Each number is 128 + 24 x the weight over its row's rms, rounded and kept within 0 to 255. Layers, rows and columns count from 0. Numbers have three digits each. The size before them is the row's rms in percent of the matrix's.

# layer 8 attention output (transposed), 192x192, rms 0.0408, rows 6-95, columns 128-191
105:166157112126151142104126178139132074143167140109125146156113144133157119112140154142155155135105124113134115107116147117124119148162133153099126134122125158126123119084128126154110123093129100
104:120124155115142105176129093135106089163104132132098137097118123115107173133090107119158136134138129166139107113136156124116045135174113120132105132095136119127114071133125125137137109107122125
091:121132132130136142109122109105137155108130134101128121145123102125134111134174091080136146147099085114109135177105130072121171123161120134096152118092136109154129151135116169194150137146085114
112:122143161110137168110108112133112129115143153137101128141159086123127108130104085131101133091105158099127130126116107152108118128117083087133137107131124094094104093147112153125148125075139159
098:143155114147098168169129156119122145116112154091143124119151054149135102089161137073137167119102116110126095125161129121138170138146153161111134141108155111143104107129155097096153144144156102
092:066146163119087136135122142148106101129115122110108113061155099117109134109073104123181156117106113126173151084128125125119170098137093127135116142094129127105146122139135158099096165110171102
106:124128146113133104126135188112123136150112124112151144147122144140148117123106123126107163139124129124143164149113114103123124115095076142108094097149108140124138157135114135118176089152137091
094:125123105141120093160096144143126142155103146112117140167158134165128134145153137136092131089170144118184141134123105172166121122148099130121137136132129125105137150228128089128136109129147112
093:135119128131122102142159119139122138128110137126131103119095154094110165117125083137091099160147090142087112116142129159116147124145133131129095128095126156079140149097146151151116098113175101
111:132114107111105164134132122135142169123141108135079111128130126137111127114176131096108094119163145165133132120091118172119101127151169101134115106147188153131135105117129144130128101150160136
105:153132150136062166174128110127138114156137155153152125111129145133147174121102156115136096174153135128134099091158101170118180121095128128138117158121113124101135104117136127152143168130121126
103:135150151128133149089116128121114069154131146103136132139131096147104117100117165108149112184170145138170081171099157117096123125131125097107145094118099109162126167113115134138139155173091171
098:101133118121115126116105088143158138116132109143145152143111159123118181135102113142125143099135126144103104148142109105109121141147093065165113170126173138109110111150128121159105094117111134
093:168135083118135109097087094113135175068132109104118139121125097149141099092145099141093164137125110119137146169159130103125092147131091169122127126141157133162127154109086118175095129150132154
094:161122135127117091122166073086134148079127102127111133107129090143148142131080120146157126147106130131135109126159111140082119191108148130125130130116112108162121136132104136133151143110137146
099:086149142082126145115131127136134121141127109143115144122155106184145056115107135148117100150140129090111161132152156144171122131097167127140114153125136204109127085139138129105105104121103100
103:132105104101102139134163135134178137164126115147106130130112112123129134131103111101139097160129108151179158116086125163085087179118125133169104112127172171075152124119127134105132127088152135
099:158104123132111122132068103172135180113148093103099111087140138080120111088102066139124131115136165099168128137123132128138147114134162173143138122162141098118096127161138142165122134155154129
098:175106114114127117073093124136137138110138178134133121113148089097110081131111179139134114124136124083144136066155130117129112132126148115111166106116143138145155165144124096130104165143105112
108:139117100118133099100107127102147102143152165144105083113084135118108076183113123126112121119137126106118120139095124152149138116115140156153130107130123108140135120156102129101106154138174098
111:118119158158178149129169113106113129113162125120129087121114129132160148160133101091141132112126161119119147094150095109163135128129162121156129126103128133139121126131128117129091108188175075
106:181137106148107113087114153142126145159129111127140083155082147128172120144131134141128156101140128081192119112195133093135123140144152102148116114103112103123136156130095062091150152139097109
097:155116155146132146127147113156128143087138149163119121129113114183160097141063118104123153124107133119118130102106132134151104164116181109163107127096119119119113091133161129108126112111148104
101:119106109149078134130138157131122150127126139147133133122121128166126117155132115138143133118120150146159133086134140090132141142164117140138123121145130098124145118108107117089145146135125128
089:129109126114134132140200113141103121155187150083134160142152120153131106122106203118208096147147139130159106135136112120130135128144105150139149099116152158127082137088111112134108124123103108
097:119140116117104115086112133150132125110100172134102100075183086142120130132104138103143086086080087118142129127108067123125117138100123153120136105125136127121116128189067123133126056070113146
096:110124110150164077148127124116126129151096123143115130170156177129146180124149125141118121116129128116143184121160163120125120093136152115128146129106095131141122124113152178121122128103138113
095:159126136122111113160104125106147118102123119142111092131156141079122101142146160148079127128123106135144146167130140141098128152097085109108118155172176134110110143160117131133154080113168095
097:111147127087108125128145112123130160113149068098084136117094094118176131128104139138119133140115205155133176156138094125148143149143104177152133126116153143125154132158137124135133113154125116
098:163195164130116124124130137118159139131141125115116139112179124154139092081114104145105156155152146121116146147115107151133084181128131154155132164157175106101084069137096179139109075127156130
114:109135132115137184160114127143144130156175130133126121092157119130149110131136106153146170097119135115168127184078153156126117111115103114125155147095089111108154140147171141115183104106154105
101:119150114112139088079146156125143134142137090120126122133106132126134097160128137137122163126105119106137096092118137092152132113122130109146145153119135132135090121136077066125115163198117121
092:111110114148141153135146142105145107145100113135139089107105159066143125106147068128131122141170063091149114168125131160127088144131121123133126162174114157114130142133137131123125145106074084
103:127138124124142118122139129128178096115153137143114164140140136126145157137139082170107133109140144098143132138146132106104165091129097117115109130121153145126160156156097134100096155125127130
103:096122094104107131124127107120143068137162131127154151084131101110121119118147128083112166106137105142136087111112120109111097135093141103088153118129155124122122119133116117165127137116096071
094:135147126138121090153128127122088099161134148145121080143136115124096074118119121142135141172151148155124091113120102156114121125099166153161106159133125132130134150102138151145124128141131123
106:139148144128134132116189105134132148128142100122120127091104153121148131140132106153129108134142146145108141127161144149134084140115192161135132146100115120100116114179163181102129167076161143
092:133158128149125104103167108118126125161112170123148122100162172112151152155143117185118096150083120157138139148134083120150085125100110091124123123159149126172132129164177116101145134150154142
106:135170125084139134120170133149125121145123144107105139113135120129084155095100145126106153140153098119098138109124146116138129117202139125102105138088145107119114139081135115100149143136126090
098:149150136121141123116094149175144168113110125101077110104154141127145157094162148123096186180110109126146148149131119132087088126143124099116139152090144114099165165157111148134157155097150134
093:164148133145137116099120111162119140133136091113129089132138116102118120105126148144158155148157109111099151143149139204139120112131185117107163120118117118153102132122161161126144117124137115
108:113082120141141155139089088111120120123148121108176145128078138141153115123085115092071193134152133087116138117098131097151166128154163128173132119132099112179107165112127059132124139176125167
103:155170131144139159126116116167135133129170130150145160114151149120106120083150118127117131116150145118095114126147166097149109120131129128145155128123101114170112115103107129106164120110109133
108:111128103076107129109110135123158131150144164135115130119149103148128157141133115116152135122106141149185080079128145133140116133157095156101150192106096085094125131114064163138175133129150126
094:148152178081107142060119137121108136149070119147137103158126145149151117167123123110131151143121153117135129165130134102148107183165135098137090142137147135151087102163123129161126078112137108
113:127123107126147095138101150083096134103158142154163158177139160076135127128156120139146135090127097160138122086131151105120151132108158107127106121149126094109124165087122114145138119149149104
098:133135092093116152145161152061117156106111169113115150127111129145123129121135126128135124109120154140102131136110105115157111117133177111100128112124145139136120138107149156133098089141130122
088:128142119125125117122117167122201132117144132091133132127136147139141131124153142102086129140086117123159133119116118106087096114152121117095115093133142123107102139057096131109121152154113133
101:144089084187115139162162124170136075139132175127132154124146094096090131084112159149157151133126116162124111098105099069114149107110147135118103132111157100146144133148140108091162131090153103
097:066138134133140120103064115134146183134120100145133157134137117158084097135099142142127104131105103088138122158119107156085117177099131080112121157134088105114112105175106115139120085139115128
099:071142142089135133110132138125151081130156125128097131125110121161156159174119163119095118143107181155094143179168130139120162121123109125101073089144120132071155120103116145076164142126146128
100:149171132109160143145139104191139125112162082118166135118120104122105145127128139141127105124168157160116160100110135131163128116103159137091121136107159126124147094167129154123128121117126087
096:154090148142165130145096139132139139119131118070127117135140141149151132138100137086115109125119176150152127100161152137141104123107089105138126097175090087152124128143124136105144089125126140
115:103138127115128117152178128135148164104145144168091117118097107112088128150154137075155117154164146131134115136114114156154138182150170107145145160157163144113130142117146177147079147148126165
094:140170127145111136158102108094134126104143106081148126128133078147154132174139085095110156122120142126163159131145141124126121135136132153115166107106103147127116123124117117159117157123138103
099:138157133127116085171142149133130129141130115154119107089078109081187102111148099105154085103122121154107104156135159166168123154112180110085102118154138160092153110122116158121111117114073161
103:119093173144122133120127130139103109100130160160104142100130118149108143109104152120154099157143116109124092103177130148119137096127131153091123106117156105120098175117094092142116151080121116
100:169166106104127111089159156121152161118120111101110085120116181077133123119166150185119118119116141115100110121136162117112086128103143104113090132090096135117148119128133131148119124143163128
094:125124123151140133100129136083096086120077110132160158098136146109146156109152164134129132118167130131125136131146170120133121085178159143093107146148116131105095128107150135150169128182102149
110:077112133100138114117165089147121147152120161126140136113137082154120112107091124121112122133140108106136134094084134105124141159105134139161108134140097128142136069082139119157092110138116132
115:120117143123146146126119103153127105090102084121126103112120132104095108134163110103085147170135134168115157081121127150156101158131146137085113125096096149128104115101138128170144113155152147
100:129119092107117150145138141127117123184164123153107122112138116117094156081146141146116082134139134164110112108168108131109142133159125176096121152105145163145143134158129111079106140106156135
098:170130101139154126135159172100101102181112104158111130136156182092107145164143104095092099152109110091117127116141125144156152109114117132131122052122129139150169120154164098115149084134147088
103:059127121064132140142104078106166116169133152103153128169074105198163155124146119128163134117137132103111152094099090154133165134146136147139134125119118103131153148141114120099125122152147151
108:148142101124111132125105156118171137165121059152113173161093143132085142128139141130147107126120120128119137132129114171119123158113112119148117130122148131137170129157111157156116119084125115
099:124104141107129100156106064138112141123138154122102096098130147106107142150112155125131098121146118131113117105120136135145162129141102072097149079144114104154150156135104126204173123153128097
109:168085132183141127124145129109110127124129157133142091129138170135101098108082101138118077131179171127147168076123096130129134151129111095102138141146170099122107097085137111149147134114127127
101:156140132096088125169117131137120141157169117120164146164140105156176104141142095142134151116124129144149135155140176153169122089141151144140142107176169139152128142142122123164097146133141112
104:119108080165143089120106076103135138106107139097179153114105112145129098136127161112081137107106175125144145123079193120120096109114139135108125121154168120134096118174123103110106127114088104
106:112110205128135146148141128085128134132112128137104165159129147165133098142127073156148137117135111115122168164114148144099119127135146112118117109130197149141148128137103112107110168125133152
094:110099106124134121131162146116104166137121105167138161126126125096124062169115125140130194102167155101140138103132140086147139105112098124112151150181115123127128137140101100168115113142119124
112:148182160168133121124079107098122125139151105130134138125099102140126144129123080117110094119137147159146101087134130150132135100127124142172124173071121122098114136139108152150103132096118122
098:142125124145151147085074157115118142113112127111129138139184121137107080118145160135128161118121148111135127068130115108209145138213136172105142129111099118172116117113104110112109096137092142
110:139101172088137139133136108134103140131131138102155153126114104087158098113113098105164123151070134125114173146154111126121146151149150103166080129104129163106130064126132134149111118167137141
096:130106104105124156122129090167163150109109135109118123154154095138150116138091166125168117103106151113099105080100129111151150117170101174136131173103096105084162130112099115143147109118121120
092:111148123077116118173130173094095129157129080112121153127121115131159093083134086087136105155163122135087122090102160136154172116160135130129143162143143082148180088140139101121114167167134144
095:120106172122128100115142157133143100103114138126131140151116154106136135111117133126089117210109115116156135169130144072149112141120153118113068162103115134129094137131106098128142166169107140
099:149085165156078110134119141137129189108156102122070105086102142082150118135116163144162112096138160154149144132105107139127158098096145125072107133139153110133122091116128146119120156105118127
108:117128159127125174160151149096090110149161122139143135130131094088132121121138134120081121099113139142094124094122138167145159112140135147107128135132138096111178159100135128139108125153159128
100:096109117137109130154118146193090120173128137132122149126147167115150101063102140122131125146120147140123098137150127142140147114123142114141120116114124119185131157102133160100135167135105133
094:081153144179123113107131151145113116128122108108127138085108152152091150107112136106129109141133123096151121082100096134147149151143138098101168101134105119138098124116104138145108130164147114
109:160150142093113085116135150133135111162145086146089156080113142149107129169165142136146131134108119151116111120138151148128134142092097156140154135135139134129118096098133121112133110121135139
103:131126149121120132140141185159119179119160156156102155164211117101110117111139141158133105124098110131103127075108097160152120130121132154123132114128130152105106150132131130123108120113118146
100:137097136115135134119133160093182178113104147119137116125109092095101137109124176117131151082098111149156075067145116144154099104118106136100127168129182103112160126135151104124127141103086144
103:083110120119173136138167134143151185160104115100141138125139108130139110105151120120152144121185098135140101121078162100161111113178107112113121164131108157138105096123101137137145137142151114
109:141138124119094119106135179123166138070146143084102107112104138135138140161165153104140145123111129118141099135164147118126181095147147147108148102151137137105112141118103143144150114089115148
104:131099178125131142154165108128117120186111137102093146153137128099084091089161136138143144169137132152112133112136157112105129107131149096110149097109150118136119126129154131091136136114138106
095:133149130109110136169138107161124114139121127125138102082199183147161136125153131099123130146150127147150077112104116131140142120096126102117119120110094138135144178110149100123104135115157122
100:110087137130145147110154117147077168148134117161108176124111169143087119089112109135136130161089081124139125159125111137129131147120129098152099123139112117133134073090123116140122128104160112
096:155102156135157144145134092094126134121152095088157165110153105136142122118150095146150144100160071137127118182114141084077143113138138116138127181113137097117100162167132136110156135107126176
# layer 8 attention value, 192x192, rms 0.0644, rows 7-95, columns 128-191
095:095120109139102173160150100117153167161154114113130150111155097094112128089102072139092150118145087157128132163123132096134139146147128177128112135140107124115111134110140118138140157130125143
095:156121165135118114146099123109104093109120137090117117120140135144093130140160115144089139172169130085134148139130128164113125101114134148127113116152136188147123156138135120127122159157132070
108:122154159104138095111151148130149131126123134113118132104160096156153089086147132094121136149112137141130137098134115123123108134174113150166150165136127074096111134155112130117115149162084119
097:137111144106129145162124146124132097123112109152084091154087097171071120134122125083090124100150118155149107161096123143143122137176134201156119153149174140117139174133087139142150138099138140
097:129101107141112092105137086083126201124113139135113087140109102149125129124102132074118120121159127144147158113195106164130164155143123129132131119127149134145143141122130149126131078143133108
113:109139111150145165130101114147113110110124138129129152154136135120120173154128155094117146172115155165176135117109144112137107143137060103108135084155084120114136157062110112135123152106181098
095:131132103142141150106123148178169126097119125150108126130139106134093144140122107106147089085106147138144071132106105143104112148146129082070096142153114122147165136110109172116108123101129152
097:127100114126121157126110092093120117150125092131133101165081114135118140117115115068139143128143125107092148116073109130127152142122148092112130127137155143146119128143151155136129105146133115
093:129120166133112110149166081133142117116138167110142107114108177109078086143097116108105148149099160103123124097151129100116125120089132140137159130114121127088139145172157147143102153127163155
101:133127102193092125131143072123094153155182126142136127120109130113137106118128115094117094122168146150128109075136130135124140107115135120127143153125130164108168084129179143125116108126102136
106:125104169147122119157151109156121101136108151111143102105154134141130153161151143116127129106167133107118112183125127120102099119107151114123129156157145161122139145133082185161111143134118144
114:070153137109091117115158081135119117170087117112135116083144128097129121135151143135147137148091110088096128122108102103125105143161113108153126143136085149171090114104119093117167115127134138
098:136097130107113112094201124135164079148096129121122122149160147141118124139114139159122139102133143119118103149118154135125122127131149157112119134169145139150158162115097152125116122146154110
101:145124089118117132128114162101133165104114164133129092157139129139149099104094139108106129138175138145133098136142123148135146127117170143127130101123144113149122135122096081151090086124128129
097:117113122125153143139126141102127089136074123131164090146123119157180133141110120145123133110145191159120153089150163167080122131101095150124140089136107145141154142129121103179115134137158119
105:134112140170089111153147147116153117114127147063162104110111142133118156129092122109101102122121138117144160113135083125158127092106092121121147110101138156125133103109155144118151120132113122
103:142100100169129113117109148126179126135132106138106105132181124108081105088131127148094159123135138149094098134108138165151118126176132160100085122150141107120166147122130138140157124109143123
103:106112140133166106147135113119092143091097152114136136125146101154095164111148121086154123099106089145137133120133079140136123146155116112145127118106159146128135159128132117150103122096096123
103:097131106145151089084189132194180128118127131140085133126145089114087144115112138090173025117151105097136101127099134135143151115148112116097125117158119147102144131114145120123119087112147126
110:157135120151181093162119136110103098104149097129105132130100135106173143139129124131134131120114148101166110107158098103081087152135078087140109113124134136135185131137124131123139150105172087
101:124145071148142137123139146113125092096146140131123157112123130136109154110149099120146117060111148135137092108136154103103144078145087126134075144111072126132159107084129124096153141077089129
099:144127112103116137189133129121140124102168102149126153085081097143165099143108149160130131069101127162131149134130133116120148112109128140167110133106158159101167102124146115144125121088097150
097:121127111163112122114123151131105127162131139125133147127110191190132108122085164089145082143136100117147098121145131145135128159151124171143085093128115140080114114126130168159133117112138180
093:152101124157122093112147095141091135128108146131099105121111105119104152082107110076099102131110141128132131118203106103162133121086133147091113118148143124140138118138122153172179155100114098
091:127128118144107121138139118144134119129059132147147096149102148112140151109146157121085098127118063083132157120126146116129084147148133121129164115115152159143130139155155107123131149090128121
102:113153112107121107117137139117134135118129118107123113186137152105161114102106136150142104172117136112174167150135157122148135093113111095083123149093140107154132118123131113135111150123176101
096:110165115151114158100123126136139111117118107113150125101104114132142150052131146140118148131149120122122100149085126135130105150127088110119135149149130146109137158105132099152126168114167120
107:126146140145157122161095122114151120099125104127105128145156118114115167078126128131111121097110076147162125161155126119116129119142093130138117071125079137136160117128103146140159115128138101
105:137146089145138145136120146164128095108117120155091119135130154131120128103103134131129152102157128111114129130105125133109109169160120164157090094128190119120162154124130195144116120138164116
100:150144149112109140118116085173111137196111114133129131083122134135100119142135143123139154177158123105102125154127160127144107128119141107128118128149179131119127126110137096088106112147153111
114:164103104110136150112093125096129075129134129116156127129106102116093161174114118129108162138091155124113151123141118117130137111149145129095196126112131145134141102155117119143123118187123145
096:148122125133123119115149114141143117116157111126157091100106151103105133089112132154137094075140140148087134097090100148115100129144141137148171127154158105127112111139108158122145157142151159
099:118122129132090108079102161123136138106146149162132122151160161124096149116133097175133101120090135131148097108141158151097141111118118161097137140154092121135147102156120128126093126125120146
106:150099107089122137104127088130134156122145147113136142108102128125107100137107133137105130095174122130101113120090107090154141155125138160130101150132174161141106137106133119104139106121126138
103:092141134154122175099123157116131082153155107135100065119072120101140137101128134090123152102151135126163131161123160135142144158167162115134136155104133092122091114111141151168122147158118137
114:094162127136146123071120104102152166140161099133128100101097105087137121100126155116140114115171161105146106132170134141095102116135137111146136099112137122109190107147150107125154146148091114
097:140148105116153162128153138161143105099141139127109117131149122104147143108100126143116085173128097123138126149098129120092135108115089122121129155122107131165137135109163133165153171160136111
111:125155098114126122176115109122089134147102176125146096137122122116129163120100104122143127101131099103102128119114151101142116139245103191120127167123148122172102150100144133115175146161153153
097:084198147117126163084073150127137155117148106099133107085117084176158107091142176127182147136125128109165102112132140158118129148105104141123125119136118102133137148112175113119101110144142130
096:129164170096156117100152154132102147114138127116124117085110129140125093115139157175104118122139146119097113133079107159147070095109113155141156141127133086133117140103125142125122140107113097
108:122079113125155092136084174147090160083114114122134112123115142111149135166132121082099162126119138132117133153113132083158149113153114131156105150184081163140084164119131083139111079142121112
105:126113144148093129099132132105097100127162115162126132114093132109083067095144166131154145140123151097102074076128111138128115139148150139113134150105132121117101107122121122183116120127111163
101:132116147118107080168139116117143134134121155120097106130101095111077138154167110116173114101125140115165117142162121099072148131152116083092094141129094132124135146153085162118143099108116137
102:106119101124147149138165155134168118190143139147142143139149106165113126111098116162068173116129132140135129117191140163074129150123133102140086107126095114098126130098103102111161137087148138
103:157145134153127125093143103112120136125175135161149139143127154125156141100121129129120148151163124136159140107105136115158143186175139087163172132154120118123113167124072094106109182121145135
102:141107159172132181100126144113129169119112119095123139123068143075131125119101159110148140182126129160090117114119165143105108125119133099137121131138126144153152138099119130108090100076124152
098:131117118125115102133092110202101124144110167096099117116139116084099149106147157077088133137093098124120088094147121136135137127139128136127124120107146154141179163152133113154114139135120112
101:149127116084121150140081119152162144135178131162128144124148098088068142075151100085126132107087125140100143118108062118150115135086166186134141117150169118106108108180153093124125093118091142
094:134118155095088128106103108107138128133092134118149141092150063173174108131126135141088119131072173139125126151079141099159078105157064058149145135149092112161129177115086121120151114119120122
092:160149112125125103120144135114126155140137155087124142171145113109151099090102089132106149123105133146188136110156152133116158101121106118148149133109134140060121160093093136125139127120123105
104:144152148089142130154154132139159140121132117156079149135076087169111110131135155129110132114147171059087146121130120156124130162145112120132130114130099107129100116177136145128138150131112103
105:137142103147101133128139119170132113098102120109091151138164129155117129092101141115127083113153156116151091144133087135125138115176110145088121121139093087132143122171118132125155121140113103
091:080178114079140148114172102122115113141150111089174155112130141126114115142163133152117093125122088140138100077130095149151104136126098126193161104150141152153088094100126149179129131135148118
116:142108150130150104164043163126100140117135089134082156157182087145109125099119124068115153122125118130119144128139123114112112175151139156093142153108128124112117105146107101137140133135150112
102:148119135145098156129118159100175111162129113140115111128095131138133085114115145152136119100146132164126147090094127139108131166154120121132137095154180104097153119104137114110166121187139112
106:187064159147100107114149136159144179118110109126125117118133143138104143104119128090176114098111139183084132090112083113129129118097139129146130117136113155120108097147096112110105137108127157
091:128142116117159115113115148160155119158136122173133149122086120094105157118122108169123126132120128106124102110115131162116119165173112122149137118135140118136131115136131107126094166158089106
096:139143120161126100119120120115153131118151140113119151173169128099135128111131137134119147146123132150129120128112125169155163148163141122114128099126116112145131104144133146087119115151123078
093:147072135101101122122127099121124167139165154136128153122109088149132136148116141088064123126124140152136136117144140138174107176113192151121122139090113125147051128125146149139110139117155105
104:117132155121191200151115052120138140147133152131159119133106134140136118126102099116107134143172141139099137126136150135140126115138148106116134104124089201099117132121125156126141136150133110
097:112137099157130132148092105153075155147104139120098096134128129122096144121099115120144143106135068149138160057141088140137116189125152155151150138137115105094114115147163123121196090143177126
107:127140106179125100148156155131111093152095126108177154159113128096104156126106115125139106064100126161127112121155120105115136147104113126168111147132135129111113156098140126132139121106172149
089:094140105140129170161102162135133136131111154130139141139118135103082123108123124107122124084160116125084135112117154149128139132154149152134091072095087163108162119146104122145151099130128141
102:140127119174101123153127100084126145155138122151190098160109164162110136123136155151137138143132164165113153147128165150124159121125105092138130123149144118122126130150100139164091110117184079
105:043143134112164125126117088158126165121117124128110127123113156122104095109141176159152129146132116144152113109093134117147132154077136112107101150123122161129142120082114126140121113094146113
112:141108117133118067172136106120133126123124125142103111156119127127136151106114136084094111125132136129112075114106124122175089089096141129143116162142152121120128122103142147150082127120141134
106:087133120150156127142105145145124132096135088119127145117165147099133141111131102135116141136151144108132116144147116114100088122136140137097123136159168094084149107127124132118147147152135162
090:138154161141140156124120154103127139118185090152121143119139101144110139116109148116084119107099131139130143131136145152135110109108127125104139118107134121126119118156123085132189091115113102
105:109110195152112125132141168141124127101093166076145110115141143160144191144145085163130142095125094096117145153128132117116104110147098166149104115106126125114127130098148127111160121103142137
096:136108071170135144127093107137108138090151105138143156134134118092138080139145142157123135112112132154149086103132147110133135152137124114118098116141132161106168156121128124150083092165167112
101:133140136148087083106155133114134170162141125120124102107172134127134125138119133096124154167124119114146139136145128097110124104115138089179144127073162128110145118118136160077127109120114100
102:152160074125115133117123178145134112117153139161074159149142122133127130132143126120197117128110130135089150170116131133132130168174140135175153149147108100121111095123102095108147130118136144
112:091105136120146114140084110126088130126127162115106121124132101137158146131110131121051173079101149124110150116127112143134129164091114131178143146142132135123111128139124111127186168172160093
097:111118101122144127155141114125109110138133151130099141148130110101093112102125139120123122105113095133116097104113096125156120133123142151086096100076148159128131116135120124138144118108102090
106:141125142133143118136141161132082115112112088119123143143093127146130156176144142122162127098087153133161143173123137121154177108112126098176169140140121101110094123160118102103115095124091151
099:126139128096137144109110097143082105113143150112170121123163152135161116133118139138090094165122152108163122153128137147127135130172100108108141154138144159178068166108122132152177187156128095
098:127139150166127089147164140122141119152160119146156106098142167160082110068104141146158095134202122130141099123151160133132112115103167096149129163139141145118135156084143164139130142124150123
110:128125132117151183177143145082147176111151091142120132112107087136112132115130114154130131106084135130095102154124090160099136128142153153129153146119126135102157149121177118132107118138116157
098:178134122091102083113106148105151137113143147165131158141104164082143127142157127152120135181159146161123086147107139176152136157144155135100187176128116126125110165141140101126113162122137106
105:147082113133132126135159112116128153098120163101093113113165108170128129143096112111125117113156111120150105158145110086093135142125091093155138140118149186168157160106134174125087135095176113
108:124119125128156148087127160141091126107113123153110126126122104172131158149126144107176126148135165151137121133155139115136184102106133131120103155083174105125094138110131099124164091114142092
103:156112139097116112136105095136143110109141182157161144159111096125111120155113172144162122154149141104065115076170073162139115123125186079142088110164175094137123140143140142148164139133116135
108:134155131149099113143107136129126148119139150095122110093134121099134133074129150133164130116074101162111134066135101109157105180110145156113130135129172144141139168153148131116184105119097117
100:149152117100099153114134113117096099151120162135114123095121175107104122124141148087102110121139144045102141109065146144099091109149129134104132161149114138163121123194134136100104151173124126
103:144147154099188134104111156162126108086159164102116101121102145148098138161145133153152126110109112101136142124139101141125153089136151108127098107131126159146156145166114107120146131104090142
103:114123146100140145111142097115103136120158135146137142124108144111135133120125153132098112158179157105105142119157116127170172138146132098145121136120139129134120121106156168134112122146174142
100:107091098125106089116111136124121096114131160126143106110074142134163101135133128132132122157140105167097110138115106149094096165114139100159134132115141174082138119154144132136122137111147156
100:096120132131096134128160120132097125164173091122137135139114179100129113133128136146146155167116120106162114161134139161129109135119101097140139125164124091114069158148175149158119156141135083
101:098154138158085187117130109154105134115118137115144119100139146086094116110182106115155143155136118130107144125135192154137071094109136099129115085133137124114159165126105112129125152133136160
# layer 8 attention query, 192x192, rms 0.0612, rows 96-113, columns 128-191
105:104136122123125104098141133169087083122136126102159103142156148149101152114161155113100110105140161122084094126165174145119125070142129147099131131131139146137132133124139131107127145130123074
089:147144104102201089102139074138163124136139129110112167125075143133138131097134130131129152151172078133151132143131126128150109126110147142108101140111127165129130118117104153117128153133124121
103:159147169143094108101124157137146099081143127185147162181152121165112094136113104145134119124117131172105149113135147111125157107170107141097102152122126149116121117113107145103130147134122116
105:132119130108104143128147139122115106117138122135104100154127157136130156143164090154140136096105163133111108178104136126082150129125130104155174111144171144118107120112147108104136105120123114
106:136117116137129170092101141143130111091152168193105115139140136134154129118077105170134087125140139143114104161138108130209152127176111128117149120139163152135151093147130096174103134140135114
104:110096120122093127085155121155106113124074179133116126126169104136103131096139147171147093089101133119136142152155130100169140122147119112142093136125146129094088123104127124115155120115151082
097:092138149147138148092143129077139105137142130154153103102127120139139151126153160124115100171125178134118181123124138132121079150151116120155151147123140146093125136137103092111115122140115143
112:105062113084130132133126118152128135144102115125103144112179150126142143122157130162133112094133126149159124052120132094095119113138154129132134070109103107106143163131112135099150091110129148
109:077153136128088122117129130128103156084116162099154096171130117101103154135126121151146100170135110105151132105102065114144122122139107128125115167109133127141135119130147103101095138134150117
108:112069148143087124108108151112105113093106116136140127120118124119128124132152144128136133088132146152157120080104137108125100094102104145111153108147144131132134145133120110109119134164110122
102:160144098144167117127101104185151119117119180144119128179123122130132147098129094144108121155113120129114130137105096110130143074150145142163155109115149111147098114120147134165140149094140103
095:105175109142110109145121150156127133131152103135136159119100125088108126129133121152162127127135148144145117162158169144143093151092110137147102128085102107120123099090115089134108155162122122
102:093096115147078157127161153143124098145113122099097125128118154136142132127110135144129138109109107118152108143119087161142111109108087128111082122143144150152165151133106132113100115079159130
099:152104134126117123151114169105152121137125110159178156125141100133121170138132105107151148116070143125148117123138162130153102149134125105130132109143109148104168153109113138111145144118121122
094:075124154078174145107107105105146164133152127154095135161142161114145118107116130130124123138183153137106181122099121117130176134132131134105146125124136114108137136111105125119113134093122093
099:145131121167129116119117146151140147122125096117169181130144100134109115152124125143135153085150096107134131122150120117124167128147098169125103103091107110154137112112134099130114126141115088
100:143141097126103172153132145142144121198117185104165120149167116153170129130119110103147098131122127129148125109093085114137129146092121104099146140126148146168182133112126130126130108158135149
098:135208155135142079105119115141115160128127116143116123126132178098107149115130089125140136131106148156143120144127127134123095132109132094114082135097132169106117145120119143150092160164062112
# layer 8 attention key, 192x192, rms 0.062, rows 96-112, columns 128-191
106:145119128108151114104107139153122131181107149179111120124158108142134158134162150099144118124120119088122131119109121129113108149106145130091132128127121133109122109170113119151113122114106133
097:135108139124108147137094114112116102135141164113103112146157118094117135120130163130127137108081095084106119112138150122123125120130138158122118136128103135129114126158109116153157132131142154
106:103132108117133156149155108119089107160118127104143120124110122152177178109163140101086103124100112122167102122126106125166142130102145118123130133142123075130115152135143137114152151136133086
098:146115154119131124091114129130122114106137131151076149151170107123139112106104148155139108155139113119145175128162146140143115126142120127193122114135101108157130155135116154139086094102099103
107:141103122120143131139173130125105097117117158115145098116140139150122130128158118138170107139119110118080110069116166090146099120139135145158113154136117149098093156179146112135135103107098144
108:125141138117143126143116172082172121105144112172131146111110164117133118139093061087121185129148120101119119111137195100122146155161106160109166080136102141116123142121142105162153123146084177
106:121145145129131173112143153169149107149120118098134126112110160124105107076106119105130154078136119126115093184133171097143162103163132165101131148114120108163138115133103146178098114154125121
111:128129148115080117140117107125126135126121133123170104143137118158122139148189129103165144092127116115101135184143115094130107133112096165114159134100155140123123123115135125081142147155121140
096:134196130123161107103202104139112123171158165143142151115072144156132153138163149115127116141163133164131118147164136152142117153111128138160133102089131109118166133110107093088149159124134139
106:138131095130120123155118131150153191145163112146116135110125094060133126140112106168123154120083126085132166152091096137109083118125159102138138126146132125087089144143136179114158131149113105
099:103100144150111128132146158143106141095125145108173133142123131163119123158159145164141090140148116110129113118170124115137133144135153086158118151127168122154092114134159112158119090116078145
102:150138121127134115149121156137112145173132105101177135155070127139155138117120075098131130121126132119142082137126138090145092155127119120114128123119108136153131088087140112119148124143144127
102:136104130160116112130104146142115114109127124170140092128137111093092100135073110138135153110107151099107170158134111121096112124157174083124139131142141099093115127130188153113167158176110141
108:130112109146146159094098149109131155075128109125145162169159131136086087164130077095151155120126116112114154095132125177113100127148131139186127085154142131124123133103139138127086085106140124
104:129146117091126131128129153135156176131148124127118132144163105149145165111116126131104122117095111159132140134133156121102094131137083160148156132125133129107108153146126108120146106156121139
106:165115127099119096161109169116123136139136118096094118121089139107105135108106146106115137145117117166132109146079149151117169105071134072157129104101102150144091111137098135160129130113123091
093:080156183158113131116088126120129094130152141138136120135121112145149094104070106126113093117099080146124132146135097108121111112142132144167186158115144112140150140121132120123137086145096127